Weights of a small transformer language model.
Size: 20 layers, width 128, 8 heads of 32, MLP 512 GELU, vocabulary 2048.
Architecture: LayerNorm before each block, learned positions, no biases in attention or MLP, tied embeddings.
Training: a variant of Adam for these matrices, 182M tokens.
Each number is 500 + 25 x the weight over its row's rms, rounded and kept within 0 to 999. Layers, rows and columns count from 0. Numbers have three digits each. The size before them is the row's rms in percent of the matrix's.

# layer 17 attention key, 256x128, rms 0.147, rows 83-255, columns 96-127
093:498516545488464485522510465518465539439505500541503472483485541513509511510520510486483516465481
090:498506470519518536539500470534490532546519501443511500491475471490491478500498493489531520488494
096:489472484484455463513507495497512523507512496481520534506465583466479524501504449475510523439496
100:499519507516482479529517456512507493476475489511511503504481496471499514563474462534531513463481
092:510498472542518540490485511483525497548486491473501513522510445486467501484495484517532487532514
090:516484523524461515527508441480513530498508475476528540491514536463488486529542457468490500432495
094:481531515486487507525483552479504502473450504518478465506462508540526525490469539545538484529481
089:515462478472492497472488546510536493531471499469488504496507462501486490453478492522544507544522
089:480477516478505487502490497470459487468506511531495483494512552475533494455511527496477492491504
081:488466502488482525547508469506490525446521477509534543487472571490486505529526486449490489466496
091:500480495538500464464516482541509526573501525503498460492493466516521533496506486525503538495509
094:499506529435496442457503520535502510495434532482483465490540527514496516513472530555473499482485
107:504530483531511504501513446549525538522475461484526494509491472525484500533473482519503485538517
087:483520496476475502497554495516509480556495467498487499512510544444514493543451498546490499537515
088:522540498495448508508482474496506534442514486522505517499474475543549512459534529499483522473509
102:501495478551495482497475486480502498482501529507532475520517519456524519466478534523511559519533
089:500499479503527478475484538531517474508553532500509551522460495524534523484467470457546509498515
085:471506510488506497528501530490508438569514516498487473486476539478502530527470476507526497559518
087:541514470501489469483482474504520499536534502477500530494477469494526532524472473517515520504548
118:460517483465463535554497442495461526484491473516506482483514444506500506468547517488480533457492
092:492492520509522500506485495484467537480508543549506519496486534541531468471527529437485486492488
093:540485487559519490513513490504478526505503490496461476488475525517510484469511526494512496499524
088:509525496540480499520536518535545515475493465536493515519497470550529481511509504477474496500416
102:502507518520489502504522517540506524476491484459515513524494444472504481526510480542476525501518
100:478532505520497493546511548521521505470472479495521501499486503515562514515529542503477517546486
095:511516491514480480497499505473501480539510480513432516470511458506497526498474529480492484485483
092:462502518452485521500490502499491457550475494502490496486484530501483507484487509566545470541546
109:476476492481513502495487531510492497462492514510529499498508533482503490501558519451481495482457
092:511478490460444502523515477487486471517518533454493524463549486491432485492527503475509507477493
089:518521499495479501533526452500500530493517483483489477503496424502526497522493486513488512477494
100:536486484505457466522518506530477505494514498441499490500499509452453499531514498537459534490486
088:490530472542533510467437528491529532470531505515515517506521469490518511492518501484501552478491
093:497481476517529461532509507484463483540490558485467497451520490515497530479482501494483479501490
105:468479488461498531531501495529499493523549540506493562488531496503499480526492498490456528522510
089:518492512522482473522497494478478527485493496524483489503503466510536502505527534485484554501484
087:485519485494511487530488527526504484520499504517500486503510542494503510532529527559492466549474
085:477491532482505518525538476513474502528473508521491483492478541491514482539498492495473471501474
096:447484473505548514496497510565495461525494538485502483470509462478523531500504482471536496483548
091:469524508471449518517489465474501488536540511486513537497459515492471507487511523486549518508515
102:450471526476494471521479477480462546494499559519509526464480535482481481539512502499462530473470
099:515512501486521493491511468467477470552530504498453533515521521485460520468473481494527496514464
086:481503488493488451530509505489505484550514518505487480485479537515493523525500519490501479520493
088:506503557502503528479477497504496523495502498499540488535483489546539468477528484442551487492541
111:470554479480496542494485514501549508530537478540456508509511488500531518498523513451516477480470
088:509502491526519497516517524520515457534491510455494467493495525454477508531473498520515459515520
106:501483462481493504527522549525548498498514527552481483489484515475484501492485492488471531520435
099:488515489472424490510523544514515506521439482506446490467464514462551505551449540506507524527519
098:513452525530472505510484469511503530535497544511489468473484472498510512489494504461519506483514
091:499512466531486531492490490531555504522527533514509485539499496501517517468496491476538489495531
085:480544478497512494480496507485509475501494488480525537506532512480471517482478495524527504529510
093:496509485504553543490496512497499501509526483512534489505571470518477509485477485473562493469500
101:525490484544485495495482472507531502472484447506483495518514491518475487518525471475495514480523
102:535522509456481478519500486483483503490514508478509517504513519489507535512486499495478472487543
099:499496521446467496520488480498519540496505534501476513492487515480501498490538511462449499505499
096:515491542475477507513486524475522530487525467514496478484470491501504511494502480469493491479487
100:509473500482518535513492499515491496459512531520537531494522528509504483563503520529495473485483
109:490508496526548499504494501516541475512547484507472530518521516533476486478501497479497476492488
108:500492492533522476498511528498504470506481457505492496478487528538493505462472487521526512481442
097:507467514497510518471487466504497543541488521498512525470499518518471470466530517504518495499459
095:492485460482485488511499529538557524472480533492476486498479525462519478488474502480439534520493
104:454518480527537475494484531474485504541489513485484463506493494460495546526467527512516547531521
094:506459524548472481509487460483468512467464481487466471456463505499516487545507520498479495490498
098:525500522498515493488467493486532503514540498502476518484480505520511506471489516456503470485516
092:534505522532494492506515527497523469509550489510467493504462483537531501490479502510541480490479
097:535494468545555499487499500535534456507521535513505513536494504554529494470472485504519486515534
089:517504505502499467527518493548498491529511536499486453495471509526548517480488497486502505517483
112:492527486546469478459519498464478494445482447458528463517511492494500506537483471528474487507514
094:502473476488493504521508514511528521453518519510482505491496518490495458542494503470451506489471
108:486488464526506492491504490495470498496502517500512467472479482480509507509475521539495471521487
082:521506500486503532465467490462523538519508513471520523512538480471500536472518527487536477494533
092:496562488503485490511500503453500485485506466482536506516547490471469537494470479512516478508507
082:514466529518455484514489507497486507515500492499468467475479508540535512532502516481468500503480
101:464515503453527497498500568491525518444537471513498498480475513491483502488472524485481514491474
105:498519507508509492499490504483494505537530483469502502487482490485524519475494514483529463497523
113:504507558481479524512480471514455526478529530490487475469499447506531506515482504507491483509497
079:525478485519493509506517476536489489502496497516502468500485527545516469536502494495461496489463
079:514464502504463504521508480527482510485484513528507456496474523518511470543508498500452494471482
083:517477512477501519468515472458483494531508525523509503477538503474446474493485479493522484532520
103:548490502488482474489517525527520508531576494484503531522535474450509488495478489472451473566526
100:492497503480497511515516517487505546476502501507501492521485542517476519488484470508496516476480
098:488512519533454486493443476484468492453499503531494460495500551480478520519508508524474483452448
107:472487487484519514516478495495521502511495477508500501486493516506498455475514495475522539525488
079:486515463488527507492504492503480474505476488470496521500506492466474495522510484520506461536533
086:492490482475521520476505491481469488518485485491508508505523493490482491514498469502511507509501
084:494522520520488462524497516511516498477498495485510489516493503536535514490494524495501513452472
079:515528500510468484549502511509522498463492490471479484513467507497553485496500494494494518481476
087:489488491487533527469508493495477493539498497490501519495518498492470487509510468517516501528511
097:481513484486522522467488519457512527524530483486482510522502544533490488457506496513479459512492
116:473501490482445523544512477440516519426495508502533489532500483498513501522485477495481501489530
095:479505511502525472520484460528496477547544511468506507528507450561473531522474519482488520469473
106:496473514524513522479484488526495520486512509546433478495505530522503505498518482510457513483513
107:516493479495516493483466480567465493493520508518514498498507498534510491510518485480464516448421
093:511518510500522428508501488528483465498548456505543504544500479519519547518480502499495502446473
083:517497545467499494476521449476451526489562517492522483519554483481471499508514468475491529484468
096:510499482496498476508514509492509511431454507534518510525485525491499490487489505492500498476536
090:507508469505495501474519504488472487530481497497528509497498506457485477504491517503503495531488
092:503500523521487460524507489508511509467510510502512493513507490520519535500500521485479509458507
100:456476462471512530495495492475525492507507491478501516490510501554490496512484538468531452528533
112:540489522499479496504542492509486517497521498480497490497541477506535490526478493479469513491516
077:513499522519483470500497504529525499500498506513526474514516518516530504522497527450469514478487
102:530514503497544474489474507534478478486505502538475512490514506498551507511488530517492482504485
086:499480514465515534498487465484443506490541501485499495499562471512507474530495483486506521489459
105:531531475499481487508456520504551509502529485479504513518478523533488499470460484448465459496471
089:506510500526465484510500526513528503464522500530497497528492517489519511499492480491443478487522
102:503498497478529500486493495525508483535548523511474520514489507491484514494524518454488461524530
081:487478512495508461493484471509523504488539501519516492524507543521507517507484522467494508460484
093:495512501558515493491503483497473504509453471501497472490476519497539521471509461545482556469476
081:510510524526487465524507495521523497483502508499516487508486497521541520492485514476473491476500
101:478479508533473479490474524473521485523454516517509489486489524470488503500537538520494535502490
096:465497499437484506505472517489456510450481491512550488497527511474489498510479474502497467463564
108:458512480540479487520490472492506501465478514500525461476504495493456513495548473497493450461501
104:506491476465476514482543485515483474503469455485519520494499508428537446523463541530476456541518
086:505508491503488512520507463535482503501483493502520502528482511516552469493498525488469504500512
103:494491450565542543535486497495531506480503510500523530488496498458498460464495465507515494522514
110:513495466524531492478494524491566491504542494486493532502509556513485500486490515490523547510514
105:476515544491476491502519518500490472448498494489502520516503516550492465512527481502493479484511
105:545490540490486500512544467495485530491488501512460477469534523484527485503500521510508502507520
124:501481492510457485538506452507495488496529476482534538489506494486451500544483486491490441472475
098:490485464520531507476511489484526468534543489521489502515481530500518514469504510512531487541531
102:491483470449460520478541483490500493502561477463512508469525502466476463538467489506497495529484
109:494482496512525474502422498470499489517542548502482473494528480481451560481505512523485492489517
104:466492468571483471509493479494475517528487526531492493510496463528486550435530464498484490485488
103:541464508521537532513506475490509463479541487472479538472505470521496460516509537488485513538545
102:476525495477541500494469516495506465510520508540510469521487536488515514493502476515547466540510
104:484510459513506488445480529471498487465481491513504476516510537479492514437458486553543524528483
100:534495517493502543499518494494490440483540467528506521471518483514480462533491479498527469526495
107:540511537494475518501535496518490501501499501517502536499507513485526467529494514500508523483531
110:505496487501502514498537513550474558498466508517489494523498460465537519495491518482466493515527
113:512474482532493487511510492491520505474472535486483485475554467448486519496481545544499450536496
113:445492521486526463474469519505476496492513512502483465512476517543511547473526516463481526468546
116:441512445556471508481554497513528491510433474516512503494490485530528494465504503496495485528501
131:515471461501538488490545533496507494518517550483456496535516515469493508495511488522488503499491
091:521504500526518504528503461540487518493476519505527497518486499481538481485491526481470540483500
106:472493452503487549445554534523512478495516483460519538480490521482519440511488514481501517569530
105:439483502498516504534473475504484479512447524515509515488504522486503484484464519530463476551510
088:507491508491500489528518461540476522514496519496505486510485512501574476496521540482473512496494
088:483523494488512461499485485523479467529464539515537472529514519488563507502501550514459507518496
121:469514482517492518489563487496512443509514483502495511509512542497484475531497499512463448516554
114:461505482479506466472442530500477478506493483500526498516475501526534553481533520505514481479526
087:509505507502502517529539464539468489498484540511518488503482510473571446491524506495474519530483
112:530492518449457483483517519499490488511496502467470486488515486509501509530505530522509516492473
109:508513500517496438486487483509523537522480520505489484507504517490477573504458493526472491454521
098:459511488561499504540470484482489535449499511490524489506468502546537495456478466504479506477522
115:464467480523519499469546457466545468531481481489466515482505500487475511496519538491525501557510
093:521483508528511498496487486523487533460514525523538503525484501516493500518540474546487481476501
109:510532509481463524515496532463512497499513484488485500469506471482530446481502510493510486520478
098:504531487463490477466512536505526508506498503540523484511497507485466588505485478524493487534506
106:535530470483495499515505477529495559489536509511537469519520537503497512521512506465546536474487
092:503482508522496510503530465497491516506523499495511508518493501513510471517553485509497514471493
099:503506502466520461452514539537554488515526511474478517482524498496472496540466497490535531517454
098:517471476511524486498525511474500501481526530486497539500482491518536474502521504478511507492513
100:493470500511527522516451518489494489516479542497512476489467464531516490515512448490492476502486
094:459494498491490538524517512455505499477480479472475529456491534503530465497472496478532514465510
102:543502501497499462503502478492512511493529469562538471487526515502465491539554510443522514490491
112:505475486515534454488476522506510514517493537484472503516475498496520519463486533515473528522518
104:516519452510472509476530481489487544497514473491491474497515519493475475501493529520474517529500
110:493491551493481527516495510489478474513498519494519519481496460479515464503548517499504472515485
119:503483461505520514503552519470505457518495494482486515526516511489501491464500559482519503548494
119:478506478488534490506509479474489464555488513496489484507494506507503519502518480479491502523471
119:474502466489509455535480516505479532515540519469486482506500517517506558483442502503478529489510
118:521495551513533472471478518519507484515523526470505496496506475503495492562509442482486521468479
110:495507542525497513516485485508500469482459516501494470501509528489499528464505496511503489473536
111:475462531504549478487497483494486437526478540487488513498476489536529523499516483504467482467516
101:512451512549515495516481497501493457453531504508510493496488495519496492469488522531510506465507
097:482532492470492481467500575503550496518488485483495495497535500496450518521457501491505483541489
099:471489464489500512493520500484477513474497500449490497480507489511519457501496529507482499535494
093:485517465557526466502479503479492560459532523511493505508463502518503486472496494531501538505507
119:468480515490501509468545489500474473490519524492485540497519486504510517511474497510455492529500
104:482515500476483455529441500512509479563458523508518464559493510521501569502528489502489489441525
129:526496454534495466469519501514512501496504527532482500466501507496494497489475500522514520563514
109:516521483490482525530507500507523482514507494529474484514516554490488515517479519503525558514476
108:478529541448535469490509571514507510519515526491478534526530508509494509506493518561457482523509
094:504507517529517530498486484517478551448523508508530491490494489523501473496516455535511490481479